{"num_hidden_layers": 15, "hidden_size": 128, "num_attention_heads": 8, "num_key_value_heads": 8, "head_dim": 32, "intermediate_size": 320, "vocab_size": 16384, "hidden_act": "reglu", "norm": "rmsnorm", "norm_place": "pre", "norm_eps": 1e-05, "positions": "rope", "rope_theta": 10000.0, "rope_fraction": 1.0, "qk_norm": true, "attn_scale": 0.186, "bias": "none", "tie_word_embeddings": false, "parallel_block": false, "init": "orth", "init_std_qkv": 0.0746, "init_std_o": 0.0, "init_std_up": 0.0746, "init_std_down": 0.0, "optimizer": "soap_variant", "learning_rate": 0.0101, "beta1": 0.95, "beta2": 0.95, "weight_decay": 0.035, "lr_head": 0.00979, "warmup_steps": 37, "schedule": "wsd", "decay_fraction": 0.622, "decay_shape": "linear", "final_lr_fraction": 0.05, "batch_tokens": [65536, 131072, 262144], "max_seq_len": 512, "doc_mask": false, "train_tokens": 439200000, "max_steps": 3213, "dataset": "wikipedia_en"}
Each number is 128 + 24 x the weight over its row's rms, rounded and kept within 0 to 255. Layers, rows and columns count from 0. Numbers have three digits each. The size before them is the row's rms in percent of the matrix's.

# layer 10 attention query, 256x128, rms 0.307, rows 0-63, columns 64-127
081:163114138135126066135186134099112142081140114157104157151144099122107127122116118131172157137137124130102125135137177138130128140141122100099110138157125123141110110168134113095137137145130107
065:162140075101174130064113136130100153091130137086108137131164169157124137150161138120120105115153121151199097076108131128124092108118125149172087144134121142168188108100136126125151108137132159
071:131157115144150137136096109134109141130134162137138105176108120134137110174099053117108125124160081122144136133102129117138152131125134134165126161162154112120144105121123128150132112146110103
078:138161102158143086124126114133159172070100148149143121127118113128137089130132136128150100091179087147133131121147135128104140118123071123139175093116137149132133125096130111133060105107161155
095:133142134079116109111088101101154143127149157138153093136111142140121096109115138161128088126179139126158118148132131114072126136114097113123142146110122113166180114093141117133093099159132158
089:101113153165105135120096127139175091125107174142158103115159128135159133118122153160072113110081135122127152135123144119097129174126096136105133117098125150105111137135137118133137162114134155
094:132132141156153166080133131166118125140127095109068120096138128083176116145143130110131161106089106126126136104130130136158116110168148119113112129185157127117134115164138096115140071120075135
110:148172072123148134109128132118104152109119110116096135175094129133119145138155102118165128165189109150147117120098121148163118081113102109162111155132141126124139129089121155119145131143138106
103:134121131152135167053125124163115131147121131110077116115128114104151090140166141109100158122097086134115135115151103125152119109153137136170110134181164143115108145122151129133173127101086138
127:158153098130159096139154147099139141104140139107123169158115123152097144106168121103167117198161174144143106142104135142159125124116128092136115170091143142111124141122084140098166139152147091
106:139155090105138088162122152098091145122136088140089130133107114177114157155107127132121112140193118142137145099120113139118169121083130136154111154096109115145128130104091183140099121164133128
109:116113181101085138148129102108150123152159112160157094121138158125147110134083122170073132091092118102108164150161120104070130157118123131135133113148114111132135133148144101153116104131124133
096:090159126162142141080084129141116143090083131085168123133131144097115112110165144129176148107126143104106147178090128103152082112151128127097149094138145141146117129135128099144158130108119140
103:130139108114109128149130120115107154137129146099080163166102129189136144157114167123116116169170112168134104124142129148154105060098131127134175140117102111139115122067106143118090124154115153
104:127102127149120104116097121112162131141114163130160116136152133148095117092113142147154116132135167133162094128107138132134091092154090144072197106111140139154129123147125058132126140143128165
089:164092156108135146136137150136127144148155141108137118155108100152138130121133073084098112165150124155113133096165074115154149127136161121073154138136146106165138139123129195145121141118124089
108:120139135130152079141106138143126117162132116092087150124156136121165135181150153110144158176119132125120107098122145122161135137126137110140104133115145122087122115121109133082129123156115125
089:148146139118141132128100134122140084153139104157142137103139139124196123120145164135088124151081135145148117100143133131147128151119155136145083142119129135087110134128145082075152148124149119
086:142123143133128098177118110110100121104165129108145118122165130143145124169083154115067125137142137140132184153142160092125119133133116096140127146161116084150159115071117127093103071136127122
095:147133111137109085148108105155105128135100168111157116128109104120139129124082141086142165154088188147156128127096132136154120132149138106088168110107125119125101117121125098075107127123144135
107:118121140134106141131148144069115182136120099122124129139119121156131134124137169109065120107135100144119137117156147126111113120144096154174129160147099114118126152100101142092146099144119136
103:154092124131125079113135169148121088133138138119123131116175112107133108113168151165137153141113177143120113109110131150146152119146116103130075155134111119129102115144123131077164162114136142
107:066104140180118120165133143150148123147130113141144159133174085116101132102108130153147134112109164143094061132124144142138107125127116146116139180111114135086107132184137159120111106130145147
121:098156135125115150147110124124076131101123127097117075127161165166154134181112156128118136097159061154090148123134098127110145129104110117166134138152097105142121137096163172165096140126121142
130:112139123126147175110109110163087133125145157140110099138137155131124118124172090123138115111137078101113126127141117135123146109126140131161122109143133125154119164099131146156178128054112115
096:127112149136086101090120152136184100163135129125169126139104136132133109119163141120180138117098123111150101145113119139141121146100088112115092164157132102092148138121124122163130147121115098
114:069125123139102099080140158122148138157131125128100144134172132150110122119124143160190133133126106131092101113099144126136106121109109128115107189107128137086113162175123120132169136103132091
102:141116143139168162163111116138101116111104123126128082130095152165180148120138149156124097150105121160163164142125094089125092135119127127159101169147160156121146110139179122137105107164124172
107:090162142107158117132119170157152111113107118144138153125114124133170147147131127138165116136118098098145135120119126131154116130081107090104159095105129134086177103099125107153091136125106086
103:089061181138136167085118132162168125147147094081132111153116106120129093104144083121167136091140104129103121122156139146118138115124116121118134157131128158119120121151116144145136155105141136
102:098087140132113136079067124104130103121145121123124176140145150113115127120132164134137152134112160123114097134071117120150059096125134140111159114108132123122132179128090111122196139118113132
107:173136142156083082125183139150174174094144114131121174119156123130132119088135135148141143175113170132144139124109121116119144107121161107158134100095131143130090123181162134089107166121146140
027:171129116103171137142147119117073138113137116107152108131092128126156122136093167120096131166100103156149151113158104126132074134126126059113162108126148188120116143101126135109093088168141098
026:084110142133101123060119144145188123146164135122151133129151157130103106102154078150151120096140145088098136106134165136134134120160115132132096130131129109116117144145141115177194137105122128
037:135127106120155118186129100142081132098109117106132081138108088142182127148110144127121120151106106165151137122111100130142083143139126112124193110122138169149112130125141118126082119150109104
022:136080172106142192082147136132189129114133110157151131153133159135146111080115120095124087135140122118090133100132141154141140110157147118148127080114129123113152183134147129128177105112134084
050:141155091135157135178132102134061138109110157106097110139094117139179135169121158100130122161120117143163125135115088132180089148124135103137181100142158156142095125101127107132076120166108120
035:155148076116162128193136097121053135127105138114124110138087106133186128159112124128111117137111112180152116132098078150140142131126141086166171116111148132134119139128139137103093120156104103
050:124109170122097128097135168110177123129176099162160125113160136108078128094103124123127118119134147112081132145164161130094164127147130164110101167151092123127150115157112110138132120106144138
048:123136128123169127180127117168091110101109169105107112126107130130150101145139133099160152148141125115149153132112087110183073142156103123100162091154162160150080145113138087165103116143073128
062:145129135095085095095163156104138122144159076160153130106136132131100134117097109119120114125107124151108127104155134149092192125151126126144084196136112118114126146146127164123135090129170115
048:111142166112147132154112139154149124107157113146154101127160126103082092103085112111153115096123151120106139167145143143136155124151125118093139133157092147129139128157110093172103081131133118
081:155113136114115103106168155101147127134167061148135117099144133129093127111091128111122118119120122152104130116150131146114172116159132126149090169133111105117140134139129150115138104133164121
044:104120152130135126159085125165151100139127130138152107115130148131069102098167098116154134117133182101114115161108150121141093108149141143125117131145130134132113141168117097184121131118135138
054:132083137100115146160140165135149128105106099139147110126098140103098114111116094127152121096116107147138121147135132147121127112145109121096136136146106153119137143145133125193104130130181114
094:104115132144132171123057108151120136153086154123156144146108135153133132124169129153143132126147140102129119161114128121148100123094133134133115103133138129123140130123127114147155167090122149
082:125146102123114081108160132131133119112145106096098141109121125127149110148102129117136133143124102170131167075137125133156165166146103117127123170130122093124099135115128122152107102178099088
105:140130129132120107136176143099183117131162091140108123113166137143084169111116132155129077091139119114108112140142153133106149117142160146154093164143083080102156112128147134107130138133142135
093:100108123154112090151123134146130130133089157118132129143109093092150118134153114144134204129114144132129135106089147120141112155098080122113172097099121119128084126148114117136080122135109135
122:133128129137127116105158122093173112149155110130121154116195149147098150141127125144086090107142118118086108109136166116105144127136152174129077167139095106086151100154129151086152136132133152
139:100145142089190116127104139127056160143165072099100129100111134187136127176115137132143120148154113169114158112121123155143166128097144093125124154176131077106128100084123137145124143144116121
110:097088125085130116164083119126135162106134192159122152151128088120152104153099091132109149144119090165096150115140076149105137165103094105127177120111117128135118137136105142153108096121117147
119:183149147106149101084139083089119123167119088100150148123087127124151155138111130119092132139173136110159125091124182124116149091119122119141122088086152064101140115108129109095118138122138118
140:128122136192150158155110095176126090120118201124136105138130117130147123125129086092160130107169135099131178142115102124107120154123136139094120135134107187130119115140135139168119124115090104
135:104129096137146103097121161150113119121092151158139120143124090108139124152094120129104148129157105115098111123105189150098117149135109130110138115141157111083143139129098108111160138124103100
144:123153132120088120156133115130138112101098107130080117114134146112111166112161115136119125110123132100146155135132108086122134125120146123145071086121143155192158121105154132163141119129095118
144:118110107108130112123123125126108160107122107115085149145121114109114138166179086110135135093162085147090089074146136150161146122106144124116119105125143106135136127096100197124137134119135113
131:109130124083114123074101090114133125147100133180126111128154125105107138142128144114124169110107115121143110122122140130127124147175148134142158093131138100105131135097102120114157119046126171
138:133163101141137123132114151126123072103121126178107130141115127124131137134133120146143113114172112094157128133128164118101131134134129131141119139114071143080134167123091130115128142136125107
125:133150116125127120138131088126140143160125141107152085095159164117124134163123154107078112122121134108116136120118135080127143099127131117129113131135179134146142111140175089121094107131148161
163:120156138145143120142122124133164134124145119158149112112142148101097133121166154132137081102125172076096145177087149118106152140128155131100104146155113130147162114128130106141135123107121117
131:116141101147146110120064092143104141095140161123185091151122170157106113113143124120153114124157113120124146135111099135105114168111094160144131125135156121156164093128137120147109115121117118
148:130117158130092137143132124126191154144132151131153148152114098175107122100084163137158115138163197117108103144131164157120097094129106156118113115067113132143115099137097089122109146140170111
140:145138132160126154188139124103153166110103106136133114142092179132116128097168127145149119153191189133134152111124127099149146103118110134143114135130124177154133103131122135113132108122131140
# layer 10 attention key, 256x128, rms 0.293, rows 0-63, columns 64-127
061:132109135122173108166138119130174127148124168169134133135119120096116154094096152120158165116147158131103130170135148129124115123146124136154126142140105134169106148094157147130110124143149135
054:105101105128128116103121114093135110141145137138111167129136107104111126093125153038134125125101091123119133100109121166114148162133166104118102137122159122089129090166120151135151141097145099
068:107142103120076121173166127117123120136131130131151152097129125143134134126118107138116056121125119164152145137099123121066137125129140110117143125148166133117175085180181106151106120131123159
060:125116112132153182142143130154140155146076107090153108133159110108120160123130135130109150110165124132123154157133100162105156155134113135109098130139119136130141114141150178132122138079112075
079:147166117122102163105126103167118143137117121096178076133124126108164153118149125145121111132142102162144156127135162106084099120099099116135111124139147141145170143124105117101110113151103118
062:133132110120141104130180089145138103159173159141110119120151094103160127137044142155122108111106136121104143154123124123119122139137111132170094114092141144164149134133155102114108145150144139
056:098150139127137102094113129138146145109104126115120141111137142097089120150129132079068119127092073137103101131124146125136163138134079125147181158175101116124121135154149156140109071106104170
088:091151097171076170118099137134113140156108103122129133130104140155099143135177089150143125136135089125156102129134158112123128106092140113125125165135140142110169138111126166118144141117102107
065:126116102128122157128110184158149147131113140126135144115080116121126123162155144102088098123126063140108115172192137132117124131103102119150152165165131155088132138100098157144132084125128134
087:096152112172081175124090169137125144153130103113137139146092157140150106127189066131157088132127096112172111128155134122118148088095119112143116123113138136125166149130109164099145126099132091
060:158112140104150113143151099111098142080149139123132110145143165128161154140141115158161151113161163088129166130122101144172118128115111154114104120114121126177110149134115146122108138131156150
097:143100163096167095139149046111141116090137138124158097145182109124115140138105163128115152100107162126095167128106104130121110151133107145132111115094130110140087135115165065128136145120106147
097:090156080155105156140120179153145134161107116138132137129079136120121130117161076158152103114110072143154059151139147141107144107093124126139161162159138132097162118144128152127137145107144090
068:140151113168090160132072195132117147151145100120106163103086136129168136131141110133147135134141102121125108105149123121119166107108104127118141184129141156150156141098091161124107135128133154
098:083138107171092128133124173138163140148129096124119164128091116133138110131143090110156086150130091127127064164157176130120135106107156130123181149123129135116174131165088165118131135135140123
071:135117111135126111163135147133165149157132110103079140145074116110190124127105110162131122159139108146133136115153106129108140108110117128090118150171151091170165100123136145114125092085145117
097:140101159124141083118118103111132123118149135160152132120175136101159167126100126138081116150129165149130190145092117099114121163149109141139119125114136107192115092111138086116125115133115167
101:161135159120159112134138072116094144124115132132151090155179128140122117113106168113082143115125150131122198138103132107141081130148126127140089111134119095135088102143168077117142134119088134
096:111108130142093145087136112123133105155122156136149120138130110093123098124141098074117139155107123121154130135124149129101111191130128106130106151118114125116151133162155140136075133120127148
087:104170125161096157119113155180107157159143105132138160145112134147127104076156141142092146158101129153157121121140156121107169143133106139177138160144133107122118165147100130108155122126098078
102:143117167144124140122124128158159104162161116164149174109092135108170146091163139140149113142147114100119066118181127144135138140128193151095127120125101159151159138070129161139157124121143131
086:165114143109141093112139124114122138128129135127123087134145130161109141114087141141128146136081167099097109154128143145153140134141150116123090137132110101157075149164138113110120116158112171
100:094133140135138137151110169154138149142104121166077214128087104123077124128152149126143143108156096157136079129124131112118177126132134169126147130153140118085125119109111134110136141108121167
097:120117119096147168128114114117107153109110160142124076122182099146095108148104125125111151108144107140111161138091100128113143161107109122187118179134119142124082115128124156176127100120117107
092:140124099158162126178136191142168107113158134103136147109156138131131147140114146110150099136147126102148093116127114169140144122151156141156134150112142084087131158095132131116170100081150098
086:074103135121066154080080128126117120102128138121159125086106193142095119123169153095125139096126155111109117142141106108089130143102098159131115157117128137147133135130132076131110129151094141
082:139162121098147097115114085126104145150109139102122119183129074151105137136132107127108131117200113128097104145141126093146132143103140130116133121134101118118108153141121154179097154142157105
086:093136090119122123217160072107110077122112160106144077132150113143110127155100109131113077142131123097151169191107117092111128133118123108112138119113150141141117116155120166164109108121116158
122:097092131119125126123164092097148109099123140127146081138157134126116126120131139108131170128140187130114172121071143126145102187131123108114091112119162107104113134139133112151134124146100131
099:113121122155114150178147149110152128133116110109113149148100084127159127136127101173127127125152092179098096131186145132101163109081099167138115155141135109119122139110156190091155165113153114
110:081108112167101097176117147163164106145131118166146136130132150140160119114156094110128097108131112134146104121103180129123145189130119138158111143123158131136188137122119120121160133110102120
091:142134150167107114086134131125171118121090126108090151135115120126127081094125125136106138116101129100167125123173114097127106158099153125167116160073149125179073130169089149111157134143120116
025:097145187109112136086117149108131140135135125126143098121141120171131065117165127110111120118112124184107102098112138127154110110131099080078148139081118116117137116096144100117121131133109128
018:124118142133119127154110095134122154168097140091112135168116141118153142148134148107164135069143133107130110146103138131111147153181150147102138156122111115119106118141108135147148149099144140
032:099112180113107167062124159132133105143116112121128118121156132139139086132134123165118114106125131171110133099124125114130103128162082100087126114084121154161143117134129102112121118100101121
029:154131147158098160128103124106153162112127136104103118146147164120161152126147146108137145120139153125082133123171094146135157125150139139117123168104154112127093137124143131104131126111157107
036:117124164103104170092140166121157139133137115121142116128133163114188108130117133143132165113144142164127153117145123121123111139157103094103118171101106113163138153184138109116133134102149112
035:134118155142123156102106144070138148130139148110141079135159123124125132105142145151142148120125147136125116105148081147133157117187168117112160126099150111103103111161152127111128126101120088
047:111120096119145116117156132176114089111129116148124153101115136121152148128098116114109130117118135126173180147134172116112101157080091151125110139183097154172178154139131138137126132146121154
043:118128149108096132094139189121143105104140097144134135132136127100195114131132179141106132120143114169098122115152114121118131124136093112102140167096143114120112123184132127142119129135145120
052:105124090146133095105183120162132102110118120151103153135098134118118161135106089146121153119136165083136173135087149085109113150085130158111101121156115145149168140135144132164148138147113153
048:124105160102122108094201209126132109110131093126125169129135123084167141142110144112077133104143136160115155099137123126094156169142067131129131191119111138109133130148129129114093114156149140
057:123132110138109086087202155149146097107109116140108156131132124090149157144142110137096140098130155114123162127109136113086154162104063149081134154145098164111141142163151140157136126157121166
034:109130114095147150116125191091103148131152063154129120085123125116141105148111153097071105124127100159118089124112106139120131112168125136119141136095105109097116098088144135112099132130154118
044:124172142107152095135162149114174142107132135131159124150145144102125135133107124060108182109140107137120137088116152111107149157184079100133160132117114105071109170068117127092096128180128097
073:127107124100124159155062100114098129137135147126136101113097111155117121093141139115159072149129085150138100156115142163161082079097173109163128064129143136125123150111094127106135140097117126
062:151116130140099105115212139137149119111149118132121153140165126076133129121115129117119101116113165095137165124120155118105181160116093145098133172121138165149140126154130125164147100126126139
073:110134134083180134123146186125115109133138063105129132104129137156136144158114133098084142107124103142097151116137098130107132141127106120127123172134105119111111106105168121101119120182141118
090:147121137125114071168110111151131124082119167156158145151109141079153148123158135147136169119139157146165146146109120126114140132125122126125160102112145102109122182108103111143110122152102113
097:102149110160099095112189137130173127132147117154124133093152120112121151105112116181125102089106111120121115109128206102098115161132145165089142141151103116109133096201156136087119162150114150
124:131137163086169130134130141128091122149138059093131140114120161138106154152103178113109132134155159147146134145120110124133148129126159108128080181152135105114123105088154137181158125146108106
133:081116159070177134138121108099104137138145128103108119123140104166136112149131103120153139141099116128097095119117107160136126135091127074109159174114099107127091155123096143123127096133120116
141:139144117071147118077176124111126146164156067128114125121104142107156130117106127139094122160157115101179109103115158127108121086136142122131114106106133078101123134113117147083127166143129113
131:118160106152156136153108104142097093124097202145120113108124133127130136125097124117142137119144152098164163125146144114121121143098161128080098100105130120107102145154134131169139130132080143
146:105149091081145087095096123096131162111115159136154108104122088134115110128109107155086139155144117075125109140138160149132133156141121139136150136142143116122139135126110100090143161123098111
141:149158101129125135155103127141143101110121087108091114109146126071144150107160121122128120122126112128149159156106111111105153125127151139126099117119141179144144125119132118130119090126068148
151:130113091121133116137111101138080125099111074121094152145127116098132138151124100110088120102147105176092099034158174168131122142085126144145114124137164100131159141153119126107134117143142105
139:105123099063106141113122102129131135121067173169134110129130087115101123173134160145160118093117126147143109141131154101097129135171145120129175091156158096111142142139109095087120081077122142
159:142167138108140110112113146111143078109125137126137138155112130131125127141157102098123160091177135082139112099139157141119155137123132092132117138111106158086128155115106123122138174131144099
152:129126157111131121110139111140142124160111144107154141113137163119120130131126148113099148119136163108095144100143128105107139091126109141123113144137154156100147117138141101114130134164162156
152:156152137175114122163085104132128132117154084148149105112116143130102143143146162151116068101156152079107157188124130130135114153141144126100184155147131147153143123122118096166118161132106126
139:138135104123164127120112074102134145101147108112196087150155146137118124111149130126149130135169134139139115146109093131084096181125133116111121136129156119121140108144119130144136139100107110
153:114127135121086120173161094117182166133138117099124117155125089176115151115107187168171113167155182119131142148128159138116100110130111147104124126072116116120138107124120139102104141140162116
154:142125111138165144182170154118160174095137100121129131125128162129129153097151148141137087144180133142138134139100158166148112160149137122151119119124141163145136104122095140124137101118111129
# layer 10 attention value, 256x128, rms 0.435, rows 0-42, columns 64-127
093:145124126131146127156163131119104107140126099150163095147121074133140162132133149150124117123123114151143084135154086142118143107097096131130134109126158122103126143113164115146162164160098121
099:149114145147120128133125132166113118147135133134103157145119127054077077154120115097122143154095121132160154125148148115100163144126137140149102117171151150123139129167131096097079125131159111
093:094136103123115127091128132128136161138150170129141101148116144150154134144151127206136134180149136114092155118120155116148156164146112121096101112154106099169146159140178125127134150124169150
091:143096136133144111150164161134158126145098110114112151097095091115074140144111129126139121114115106154163157110136094156143127125150130114154111152092118128146102144148136143109123172072093140
103:143129139148127160147156124155133112115127118127120136120121151132155110119116124124136133131124114152085148168137137126125085155172104132103125134147085138144111105096115162144112161120157109
092:108142116121140132105153137173139134226132153136105108111094140137116090121113163125110118136094160112143096072119118109124156118145133113165134089134150121137099114137156180127125099099183159
098:126153146115139103113168089149124153154165114148147147143099107105128127132132112146113178165167148135128147180098151149128134160095101130094083102143089110118108126100091087147167125161169128
090:129077118151092156117141137120132138129151154132148136111131144093134124153096133131133123166071088132094074099121116139142085117090186127148095118099101130141160057185113105109111105119139120
110:106139158108163191147126133132102072117125123123160125133136164128149180182153070153163175127120125137156139143160094134147127118081101115132115127123127114146165124131141111152113124110074131
111:150121127136068078115123146128122136140120115118108154074121134103134112121143167141103157135117156098155139125099157140086071123148120125141104123154130145124130051134154154065116169157122115
099:144164108132102104110153122150117137129115168103130107115144128143161151144115116134112071130078104114127153107135143112144125078145169148140154107109110133131159089091162151090110107131141082
111:151087161148166128122125082177149112135081110116124144123087114101125172127118127144150116143123141124137109102106098120111127136148160129132127146157097159102116110157135119119099134137122120
090:107087142141122187109117132101110093106155125085131111099108129119136150093126155147124122171134122159148145124106142136141128159105142129169106142136122161146114167128168130165138093147125113
097:102079139099137153121141174142105131123130120145164108137159136122096158119138112126166117131127137123150126151118140118128158116134134075133121137125119092098133138136142101142155132162112157
093:148143108189114165143135125123116119117158114090148121073126111130150135130116131105137148127110084109104149122132156145121138108115128157103131065133120123123131116108126154132120121143114143
090:105110086138166127116156155145132145182126085131126130134141139093169118137092069149154115120140116125084135098167139162093103151124147136128108105167174147140125137143129068140169127163111069
105:149113115180097160110107105148155136098142136130188141102123150096140116134110117154143145116122133117181157165079157137099157116131179111109135115107129164080122123164166106105095138102119133
093:084107133138101163143136113119110157109148125114069138124141129111149135098094151092103137155138122112136107119140092131076101122150136126085173098195110146089117141117152123140117091150129139
106:099160143089120171137141126119121146117124158109190142121147119110123141166134089097163161118116100135098129147102118104171143093142129107146156128116121122135132132156130129111155142085118064
105:131127167137156097146096147117110147085122128148123123142118150133161118093134136116124102155138143143118115154112137127082143090150123104152119121134125152132067143170114165107103145126106129
095:122106121165135121169122108124136186134092144103128135137128100138094096174113194147152158142133141133119140147127140065130097095089125172132136145163104113124122113130118174106128158124151180
088:132111159136166159193112130119163134118143129086161115142149143125120107149144172104141161091103102090136138101145112101151161129100097097114121087103122129136117127117123121133052139163115120
097:125146078131170124124150138119084112107126104149119108139107103132130121110170152110152158080099146120113092104110095158093106129134136137152102156095163161122123155131139141081164184136153140
098:144106109083175159119129106085061144151111161118115135126093169133086114128107169118132152076096116119140120159124121144085136126153169106133097123121131133107064101109095108100126146144131117
099:112132120137089115129114158155092152121164167130116126122056138134140118093155143114106115122115159113104101124107103171102116138117111127154094117118104129102130110108179127077126080151145137
104:114121106147129150165152137151138163137089122169160133115144126180158127145104165149129133173146153125135175097148101142145122129153165125143143132152103115078163129120185116154105108148134145
095:151135145134101098137124121116154142127144106119144102115118094093153131129090097146098149131123122119149122145099134129087149153135130109120138118117130175112079095175124092129120110097090167
104:133116137138120115156134158150141140105105139098116134114121108182150091138132156162143157144079159134151115120111132133099171179134154127152085102109159133106142102130104125064120166121154086
094:159139129160161146117115070165112127128146123107170126084121156158164134143132134105128175082082127153089122152142103160072123137161134103132117079095140107147137144127117106134155127149134120
097:155136148109144130127104163090164148135092161149130089091092107147139067146142110136077143100138124117151126127145133106147098114166123121190161122134110136133159144112160143189157121161121064
095:150169129127134131143075149133155168079145124082179117108113105116160152148120159101100139139122107138163088111110143154106120092129118139125111118146077088153115131134174119215122142133146141
096:132077165150074072106121159128114105172116153144123102098133134162113140111136149129158085163171158116138104109117126081062110111110130110147106149085144138128134132122072139138131119182129101
118:145133091148150092117114053139130137094127128118097131139136097120103142139125104128111125139090099153103102107180106120136160138125128130142104137147190128133112120153153109128125190088150136
113:142096100117141166126157124142124145126092106159104116127128100132136124130116126135137111177151142113175151125149145129135075136111147154133188133158097153058111085063122113144094146130115104
112:202106141123151135132087145157139127156136131086113112123133110138118117148137139119127102159125125137125109153133146098132116107115099129135096116099156089147119178123145150177164110157099146
104:110130095144086090174124074174105141165121132121128158123139110097097102142117132143105117114130068108156120156144107148167174102142095143105146163153111109126166139115134157093149118112130110
101:153122168093104167128117138108116120147140133160114151148130141142132133109123121124145162150134112134102176090143149171159139141096120133094097120165097147084130147090097103101133089087145128
112:142114140165123143117113146122116106081150153116122170127152124142142153115152114148167131142142105126127136135134120150148116163150173119132127117148113139090138144123170124176118151164132176
106:089129097122132107143096115097134088132146161127142093120106093127107159105130127129160131111101141120174106131131114109124127169081116132128102126103141129140149137135142089170132151139142173
102:162119114109146131137138193165128155117118105124139067156134102140129140163149131099138138113113146139131168111141143146096133109112134107164121114113144165129152105143124163158168142116131128
110:069113135099155122080171126129099131159153147141134113094103149134156098154119153124132157117092112081080092142135143159155149111103150135061181101139142097150102110146127116158126160140139150
104:164086159171155131130130138124144115110116151142154147125115130144111120074077124090114122148137140114101113126092155105125131114065098121109128124146154162147124111136124151122099127108136146
101:108140143148118138134087148144119144060143123155089098100125130109135111095142106119121091119151111099093094112105160156158119129147117130128135130142132156114125117145103081107131125166068076
# layer 10 attention output (transposed), 256x128, rms 0.394, rows 0-42, columns 64-127
098:128179123144077105068108150157155115145115186133171116142151152139148123123132122111136150130069119118127116134107144132125150147121121132099156115116171159097135150138112135119137128132150102
096:100147141108159161156115128118159171132120133129141123157136125154106139130163138141138086093156069151148131159145200119178107149104104153124127132135147109113163111112141133143132173064125125
096:105136129107148131140128163133127132090141151120112140099151117115140167126147122121168171122164121132138118106140094121112107145068111121142116119115099091093138107130103124151081134111132118
089:140134134066150158102164132101133121135174203123119156174138116144098135145098158161129099102147133094115154085089096126164108135148170107124154092084147137120121101148156124130102124121127115
105:133117100132125102124104139082132133090136114155111134131098146157112138119129135127130094151176142104099139146132135114148115107126124155129152103139173112146154181144119151139162119138092114
096:140149124174142143124132118109085149136127128114118129140127126108119157158126067144093151097156116140107109141154136112109198125152108149134082094166128126135164148092117150124113088122086130
095:084174104160166130151147148119130114137147126145123103096146137142133151129185117120154088123132079111135079118141120136149100107117137139116139150113126118116148124088132126104113109133086126
085:125177134141132142097133139138149146101106104120160092177107116121104085117145137126100109150177122124085148117193121146122170109106115125141136121127092148094161127082095118180101114122149152
109:133125113144081066119121157141175114148136181166142150129125119129134109106163159115124120166091172120148098157120151130103095170122163115122129109096145138104154115164123107090128141145148143
115:125113111101159191130133102133116107099123164150106107148150121141119136120106134108098118077118081122164151153139112125128097096109114134192143137141119130127136137115154156193137120117135154
098:124088152137116137140121077105099135159147109119132123114156127110093113103156124131074151080154149143133161097145121118079107148117104124153108131139120150105138135113103176135128095116109118
101:112175106107151155107105134145109094133115101179103126129102114128140171127121099102114125139117067123134129129115128144153158115116167126170104099133185135107102162127159153163152124084118112
085:149178114161115118129111066121132134116137087123116131095100117140128178145113164105147155081146115097124126139119155124156139131110152111105129108113112147131149147122142091111095117150127107
100:134137134108087143113122125137154095111122137149120103113171136103136111159153140116123162129071131107129156126104103098142135134133122143102134093153170130115131098176130128175135139138111168
092:123131068096083065078125138135165130097180098136123149143146127121109147131141167145106131167111117149111091118123155101079094109120081135147141165121117078153096141108127125108157143129140117
082:156127119145125153141157105141152154112070143141152095150113157147091122149101128115141123118092104110135121108162098116146150144148118084174086129124069109070150127128140113126131106127117141
111:111096112106153143137147153125144159157103123121081134156097119134115108142145110148137125146131089154128119108114176144132180140067136109117128167146132100072153119127141172136124148134152131
091:151148101152149140043145088150117091135117109106114137112125110135143126136150143117143123118132122127137103148094150130118124124137114101150087125157150145140121138131122221103154093126146108
098:146078139112094097164138179083157144124167139092113175101131117138118146141131135113080102153101204115130135128138132139108118158147160148120134119115113114124111125150119125158133130122150158
100:122110122112131110095183137138107101121161082132075084096086128113132096133164164102094119132103108159130139129124119103107159156122129142098127117163123106177147152135134136130157131142132109
090:116160147125109137131123131142124111137114099102105124154150163108137136098141072166161166130144090141159142130130130106092106127120144122113158104140132154159132101090118108140110109132131152
087:151098149153103165155142150112147130159175123149128119121130135079108112114112132101121157120116154100192102152147167128097154103137130135097142148119129131118142117110101085089120115104201162
097:107157104162109084158159121095155147088136194132125113169129131108158123154085135144104156103152148090101147149110151107145160125109083139130156116119117111164101094105130112161128100160134116
102:108127148120114117090125143143170122135116171147153145131096091094077156100118127131173127078116153096086132125118160137138075126108089194096136084085131125140109144140110149133136152123160129
100:090139104159100133139130127140093117141120117137132137135080151098175131150097128105162142119129071136067133145144123122108144105117079143136136130144088152172107125144165154203157136146131118
110:180133115143117087119114146135135102127096141133148136138087163126132123127166126151173149138120099119195144070101176145100171131098118074155090113150133140104114157094110154084118182153131128
098:159159087119175145129140140128129130139162096140126132130064117142113122146149088105150097106171089167090127131145117135151151116133147144141143157106125116102146162105136146137109110105127098
107:086145126088127123137143147136166137099165142160132113158116143127137106103176077125116113099163077127147136095190163127102126170115088114131145129131119109129117176141154136181149110126134096
093:125116112175099095132154137131206127156129154117121106129085130110081111109109150112096151138099139110090136129143122119093116120115041138161132184158143115156112163141150078166135141127148112
097:159105138132141140172174147123133147126133137111113116141104149091145118130121121119119092129143177139143112134125149178119100121164164138110096098143125118089139144146128087073141135097169113
091:150199126105152101123101145127120098132160123117109118125113147104141122142136156065142145139130170079145101169130173138091116095148148073165105176148140087152133149108129093112128108097133114
100:124083123107111148150137091152089115164165146136157083126099125165126099149148129107092119124128082119155115118178116106115100131150158103121147122133133127144171118110128122138121123144100129
117:130095115141094139150172183124142143146152115091141160107079156138142107130123095109148076140136164099140147124101144141110167133112143126101120107093129128121176099132105153108147146167137109
124:134135136159128122161142130147131107103158155124167133122146128118131122132129127099115129092107112132098130147109121078070141121155088163139085127115100138171112124199137156154154128072128157
107:128165080149156120133142130115137111118112155111176105105117118124101109127172070153130115133141107107148137097144123114107113163113127116084164147123105145148141102116145135143112145138120103
108:132096158138119120126121124119093092127116147153159118147148136136109116128108142142132117137130167118108162132099131120084075125104135132117143106134158151113083114169095105136164137194159136
106:094140135115137129123136126107142138134150164120159125145127103167151117111144158139139071138138107134102107153152143108170130109160103146179122133125137135159119134175170137167147123145114111
117:126158128138110115129140143149193121161176072142139116123097116137092123136132163135080100131104138127103123142166173126127116178129109156105122144130116113122169138110108133123131120133124083
107:139134121092146095087168113114091107149131088117112126124127152133095143130143133103164116148164135080096123124098179154123099103150124121097129138172109124136139167115135172121131150104146092
108:100102128179114166167102115120089095149131114128122159119146122121148158120150082148102137114135107128127109130127118101106124163148145140121104137112119125110110172114109171113112107127102156
117:167135159095101100113099126122129129100135108133100111111116129112097134123130138144089095104150133125170166138137086112113135136108147118179103127129093123113144141141106138162083128098127142
102:118191134078170115127120135135144124117124136117108141137148173116125125145145107102119104125139120130152140107148139144153141176131161142162125104135092111116135135141174095158109136154128081
113:136097129088109127134168121160127162168108161124106153164136137085152104143116117096129173151132117111097147132140148113094155107076099140106166106146125159161114134139161155136109155140169141